config.yaml
d_model: 256
activation: "tanh_gelu"
norm_eps: 1e-05
positions: "learned"
attn_scale: 0.125
tie_embeddings: true
lr_head: 0.00828
decay_fraction: 0.483
seq_len: 2048
doc_mask: true
Each number is 50 + 15 x the weight over its row's rms, rounded and kept within 0 to 99. Layers, rows and columns count from 0. The size before them is the row's rms in percent of the matrix's.

# layer 2 MLP up, 1280x256, rms 0.0717, rows 802-808, columns 0-255
112:64 60 59 56 39 51 21 66 45 56 35 48 44 48 45 45 44 58 45 37 45 47 30 60 51 60 39 41 42 42 47 36 46 44 38 49 37 51 45 60 80 52 34 73 57 41 41 69 46 46 72 74 26 42 56 22 46 58 69 77 48 36 50 29 54 33 49 51 84 58 57 50 59 60 53 56 42 34 35 52 45 57 67 57 62 62 48 47 23 45 59 58 56 62 53 42 46 57 45 45 46 06 67 48 46 38 29 55 34 87 59 65 56 45 40 67 32 39 36 42 38 59 63 39 60 49 34 45 50 50 54 55 65 44 60 49 56 46 65 23 39 81 58 31 48 59 54 66 33 69 40 17 49 54 55 36 67 65 58 30 59 34 40 50 29 62 50 87 32 36 50 51 42 55 33 18 33 37 46 44 66 53 58 53 42 63 74 43 64 51 59 91 45 67 43 53 56 53 57 59 45 47 45 70 61 57 24 56 63 17 73 52 51 52 92 20 35 38 49 38 53 00 31 41 64 57 48 60 54 66 62 61 59 62 06 08 40 81 52 44 66 54 48 47 59 57 66 33 55 64 60 56 62 37 38 43
091:61 46 76 61 51 66 33 50 57 20 53 42 68 62 59 48 44 35 24 23 66 45 38 57 62 46 33 43 34 44 69 43 50 65 28 48 54 58 47 64 75 57 46 72 38 66 60 56 42 46 74 44 27 47 70 25 54 56 60 62 60 48 51 33 51 61 60 81 79 48 68 38 46 72 62 60 31 42 46 53 44 68 64 50 75 48 47 64 45 32 31 33 32 71 58 37 62 41 59 55 70 26 59 27 54 44 33 47 24 66 32 65 45 58 37 59 31 46 17 24 47 41 71 39 62 62 37 39 44 44 54 80 42 38 54 51 36 44 44 48 44 74 69 39 48 35 51 70 37 60 29 36 62 50 59 36 80 52 36 24 69 52 34 55 34 72 48 60 24 26 24 39 50 71 29 25 29 44 46 57 85 44 49 57 55 66 64 36 61 49 52 69 69 66 56 58 90 68 48 63 58 48 61 51 57 72 29 42 59 40 84 52 57 65 72 22 55 38 47 39 45 13 34 29 87 65 47 43 59 54 76 56 57 55 23 22 62 72 60 51 69 60 55 66 56 37 78 43 70 53 39 50 59 43 49 42
099:53 32 80 61 53 82 17 54 63 27 48 54 81 60 48 51 51 40 45 22 59 51 48 57 75 41 42 44 46 49 61 37 48 75 33 36 54 71 65 53 60 57 34 75 44 51 28 60 25 45 65 52 21 46 65 22 57 46 48 60 56 59 59 41 52 59 46 71 69 66 48 28 32 58 63 71 25 36 38 53 38 71 79 51 76 59 54 40 36 31 25 37 49 59 43 44 41 49 63 50 69 38 63 29 43 57 11 59 17 61 33 85 46 50 23 69 45 44 34 31 38 54 64 62 60 57 40 48 49 33 62 63 49 30 74 39 39 51 60 38 51 59 66 31 50 36 78 64 45 66 25 37 56 50 50 14 74 53 24 39 59 46 43 62 27 58 57 51 23 29 33 34 57 68 27 39 35 49 47 50 75 55 40 56 54 56 67 38 71 50 61 70 55 89 55 56 75 73 64 62 44 46 57 65 67 68 42 40 49 28 67 64 63 61 66 19 49 35 35 41 39 33 24 43 70 68 46 57 26 53 44 43 60 54 44 36 61 62 53 40 53 53 48 54 61 21 80 57 58 61 49 54 56 54 38 21
096:78 31 70 66 47 56 33 65 58 23 47 55 69 52 58 49 43 38 25 43 53 54 22 57 73 42 30 51 46 40 66 38 64 79 37 49 65 61 53 59 75 55 42 84 56 55 52 39 34 43 74 54 13 51 71 38 58 60 53 54 62 61 67 41 50 69 45 57 70 49 49 26 31 57 49 62 28 38 45 51 41 61 79 60 72 53 58 45 27 27 30 26 44 63 48 56 43 43 47 52 42 30 62 39 41 39 32 46 35 56 42 93 53 32 17 71 29 50 28 33 39 49 59 51 44 66 26 41 54 51 55 60 43 22 64 49 33 54 59 32 68 69 64 29 58 35 66 64 51 68 20 42 59 44 47 32 76 59 31 34 52 55 29 65 23 63 61 50 19 36 23 47 49 48 15 39 43 41 57 63 83 39 38 64 50 58 90 38 56 57 51 70 74 64 62 54 63 64 65 54 46 52 76 70 65 71 47 44 61 36 77 58 56 77 75 23 52 34 53 38 61 22 30 38 68 80 33 46 40 69 59 50 54 33 26 37 54 54 53 49 55 50 57 52 54 35 65 52 53 52 55 61 52 45 27 42
092:70 26 74 72 51 84 31 73 50 17 45 58 57 63 42 43 49 47 24 36 73 62 44 43 75 42 43 49 32 47 76 26 56 58 36 59 64 66 64 49 54 55 31 64 39 75 25 37 17 07 73 51 34 52 65 50 59 57 66 46 64 67 54 64 54 65 46 53 58 58 61 23 46 81 67 67 29 45 38 58 33 49 61 45 63 46 60 44 44 26 35 42 46 39 47 31 54 59 64 51 57 33 46 36 38 55 19 66 37 64 43 74 47 38 34 60 23 53 24 33 26 58 67 58 49 72 34 41 58 43 60 40 40 34 59 45 49 47 47 32 55 63 63 45 43 37 64 60 43 61 39 44 50 71 67 24 71 56 28 31 64 39 07 75 22 76 62 58 27 31 31 41 65 66 32 30 40 43 41 47 81 37 34 59 60 53 64 49 65 42 55 60 55 73 61 43 70 72 54 70 47 42 51 71 63 68 49 48 67 33 77 60 52 68 69 26 47 41 46 42 57 10 37 30 81 77 52 49 49 58 48 51 71 52 41 34 56 61 59 48 45 46 50 57 64 53 71 53 39 50 40 38 58 48 32 41
092:50 45 65 70 40 56 22 57 60 26 38 58 80 62 55 48 47 38 38 29 73 41 41 56 70 45 42 38 26 56 73 29 73 63 28 42 52 75 50 50 65 53 51 56 40 45 36 40 38 33 65 54 38 41 66 53 55 53 54 47 46 55 61 36 53 70 55 58 69 48 56 36 40 80 45 63 35 41 35 69 36 60 55 42 64 54 60 40 50 29 38 29 40 67 65 56 37 55 61 55 51 49 53 35 61 47 30 64 27 60 37 89 59 49 34 63 17 43 24 28 22 48 68 29 56 65 40 40 39 53 46 44 42 42 74 40 38 40 48 34 41 71 66 13 46 30 71 74 43 64 18 36 51 52 68 26 67 57 34 27 59 42 14 72 26 57 49 43 30 35 37 44 39 65 17 32 38 31 52 61 86 48 59 57 53 57 64 60 75 60 57 74 66 76 60 59 69 60 58 56 47 57 68 56 55 66 28 39 49 50 79 52 70 59 79 14 43 55 47 39 46 19 29 39 68 79 35 29 23 59 56 45 57 56 33 40 67 65 56 44 59 72 45 63 61 41 79 53 57 50 34 41 48 59 48 35
209:76 26 61 88 49 62 32 49 46 43 30 41 48 38 61 45 33 51 52 48 42 44 46 42 58 56 55 24 41 41 93 39 56 56 47 57 60 49 59 60 55 53 47 42 51 45 32 34 36 51 50 33 45 46 60 50 57 47 49 46 66 51 59 25 56 70 50 49 50 54 60 39 74 58 58 60 12 60 44 42 41 60 57 33 69 57 53 05 40 25 17 37 74 83 46 39 28 54 34 56 38 58 99 30 45 48 38 49 54 47 76 60 76 50 57 62 49 55 35 28 74 60 70 58 21 71 41 30 49 68 53 16 44 29 53 65 59 53 54 11 52 65 76 37 32 50 40 48 40 50 44 38 47 52 60 46 47 51 36 47 49 48 27 71 21 25 69 50 41 32 57 43 29 99 46 50 39 60 61 64 48 49 42 51 40 41 72 29 51 48 69 53 39 36 64 84 46 61 42 58 54 57 50 57 84 29 55 52 50 48 52 53 56 38 64 42 47 62 50 50 44 52 41 53 99 49 61 49 44 42 43 77 51 55 57 51 41 62 55 34 35 81 62 73 69 35 74 62 63 52 46 31 66 53 34 52
# layer 2 MLP down (transposed), 1280x256, rms 0.0387, rows 802-807, columns 0-255
179:73 37 60 17 46 68 31 54 67 33 54 34 60 67 69 51 75 46 49 48 58 22 40 53 52 61 60 42 53 28 49 31 43 50 49 40 66 43 83 80 60 81 62 48 63 33 47 34 41 21 61 28 69 46 48 43 53 39 38 34 61 40 26 50 50 63 45 56 40 95 63 63 25 35 40 56 40 57 40 61 32 74 73 47 35 45 00 55 39 36 61 63 60 48 21 39 57 66 68 26 32 38 33 61 74 42 46 70 31 35 44 45 38 64 44 78 50 60 46 73 58 62 53 10 82 64 48 38 39 38 82 39 57 49 51 54 23 43 72 44 60 44 47 46 25 28 45 43 61 64 64 43 38 31 61 54 38 46 50 53 56 42 64 31 42 62 60 57 62 48 52 67 61 46 51 34 37 51 16 57 44 18 33 51 56 40 49 45 50 76 44 50 51 48 48 38 38 37 72 26 41 38 48 62 25 32 61 50 37 47 30 48 59 50 50 74 42 50 62 32 46 59 46 58 34 15 49 33 49 56 67 20 70 62 54 70 37 87 63 53 75 59 38 64 54 41 38 41 37 71 48 57 75 50 47 54
074:76 69 72 55 35 71 29 52 47 63 66 58 50 32 42 53 56 72 45 35 48 50 52 59 67 62 42 59 45 52 35 36 44 53 52 73 12 37 47 55 66 71 53 27 40 74 45 48 32 44 55 17 36 45 53 40 60 61 21 37 72 17 37 59 51 69 51 44 54 64 56 91 23 58 67 39 60 55 43 52 46 25 32 48 39 43 32 87 44 37 52 35 52 71 42 47 57 58 52 40 66 40 54 59 75 16 71 57 36 34 35 43 51 64 37 16 34 63 61 48 39 40 55 71 47 48 01 62 42 21 61 51 59 61 61 50 44 79 54 44 68 67 44 47 50 59 72 54 63 64 57 69 73 41 32 45 66 53 55 52 46 77 23 80 74 47 30 26 42 79 62 16 29 49 61 48 53 47 62 48 40 64 35 25 53 29 64 37 35 64 60 60 63 39 64 59 46 37 45 64 58 59 37 10 18 44 50 45 31 43 50 45 33 40 48 64 51 70 48 28 38 49 49 46 47 36 41 49 46 47 67 45 58 73 51 62 63 50 23 61 72 80 44 54 34 42 47 36 37 87 60 53 55 43 55 53
068:65 44 55 59 60 68 44 71 72 54 72 42 77 32 26 60 28 59 22 41 73 39 32 59 35 35 73 44 48 49 81 40 51 49 36 44 39 52 66 59 54 73 34 24 34 39 44 66 35 31 54 26 28 49 79 42 78 45 34 38 67 40 43 61 55 64 53 45 72 75 53 34 49 73 64 54 51 60 31 41 36 54 61 61 47 50 58 73 57 27 25 56 53 43 53 54 24 55 64 43 60 33 65 29 68 49 58 80 53 37 59 45 41 56 04 59 53 57 61 58 43 17 54 36 68 62 35 82 16 32 60 69 50 51 78 42 39 71 44 39 59 58 29 52 61 47 38 55 37 70 44 32 42 52 70 57 64 39 45 67 49 56 40 83 42 59 54 32 24 56 57 48 49 61 69 39 60 26 21 48 54 45 51 76 64 50 58 45 58 82 45 62 59 60 49 53 63 50 53 48 73 32 29 68 41 37 40 17 51 53 61 37 56 57 54 56 55 52 61 42 17 65 77 39 40 86 52 22 45 55 60 60 29 49 41 59 77 60 74 32 36 58 36 47 45 40 42 22 39 57 32 74 56 56 37 40
062:69 53 53 33 32 57 44 34 52 16 52 59 60 44 30 51 61 54 27 46 52 56 46 32 52 60 41 69 46 44 62 63 51 64 71 46 49 65 61 71 51 59 53 53 51 45 70 67 39 59 40 38 57 32 50 49 49 59 54 25 65 43 65 69 38 60 53 27 52 71 86 18 76 61 36 53 40 63 61 29 50 44 53 50 59 70 41 59 34 43 52 58 50 62 49 51 36 43 54 00 40 31 77 57 68 46 47 74 58 44 41 53 32 63 33 63 40 23 31 53 44 57 59 35 44 90 56 53 57 59 46 61 42 62 63 44 33 54 45 49 47 56 66 47 59 47 31 41 47 55 71 23 35 23 55 58 44 54 39 48 44 70 36 86 38 39 67 09 26 54 59 35 38 82 45 46 60 43 39 47 29 70 18 97 57 61 71 37 35 40 62 41 64 64 61 55 40 56 37 44 65 42 82 64 31 73 61 44 63 38 56 64 58 61 51 68 69 56 41 19 37 54 70 48 45 66 54 57 20 55 71 36 53 50 42 61 13 49 62 45 57 48 17 37 55 48 68 00 30 66 59 75 59 50 56 54
071:59 40 62 65 44 66 52 61 21 65 56 48 56 49 61 33 77 59 48 67 61 43 61 38 56 39 24 70 36 67 44 53 22 36 41 74 48 56 43 46 40 46 39 47 57 88 47 47 44 29 39 51 42 08 53 60 39 64 41 22 39 52 77 41 61 43 54 49 39 82 58 33 64 24 69 64 43 53 60 42 54 32 26 42 41 44 60 76 46 29 59 38 21 38 35 54 46 40 60 84 53 32 65 51 33 77 47 49 48 42 56 62 26 46 44 67 42 49 49 41 51 99 45 73 50 85 42 29 68 60 39 39 05 45 50 41 24 55 63 33 84 54 31 50 55 60 44 51 60 52 52 46 45 35 64 71 76 48 20 63 60 51 12 46 51 63 38 69 73 49 54 48 82 58 37 50 58 51 46 31 49 67 56 76 57 18 52 25 50 67 70 71 45 34 36 66 66 62 51 46 53 45 40 49 25 48 38 63 44 58 37 60 40 54 52 55 77 44 53 47 30 60 43 79 70 52 34 63 80 36 24 26 41 37 57 56 68 36 53 55 52 54 61 42 31 60 57 52 55 46 53 21 52 50 35 49
087:61 46 51 62 14 63 40 39 42 43 48 32 71 52 38 51 55 61 45 40 54 45 49 56 42 18 32 67 56 55 47 47 36 41 40 74 16 40 37 36 61 34 43 57 51 72 62 47 26 43 60 23 48 00 68 26 69 77 51 49 74 57 74 91 65 79 53 68 48 75 47 36 46 79 40 53 39 30 43 46 50 27 36 34 15 57 61 41 40 44 58 48 35 84 50 59 55 44 55 64 30 46 25 58 51 75 57 43 65 21 42 72 41 41 36 67 44 60 60 42 39 32 53 31 41 72 26 38 45 47 61 38 59 72 58 47 23 54 58 44 44 55 26 48 61 63 54 62 48 76 54 68 45 37 76 35 59 48 26 62 49 61 18 78 42 33 43 16 48 94 50 65 35 76 30 50 61 36 48 58 61 66 64 47 54 40 64 55 62 79 71 42 36 56 44 35 60 58 42 57 62 56 40 48 23 34 13 44 61 59 37 55 49 59 73 54 57 44 45 31 41 56 49 47 75 39 47 22 46 56 50 46 48 44 39 51 68 40 51 64 54 62 62 40 35 48 51 75 46 49 63 44 50 50 56 71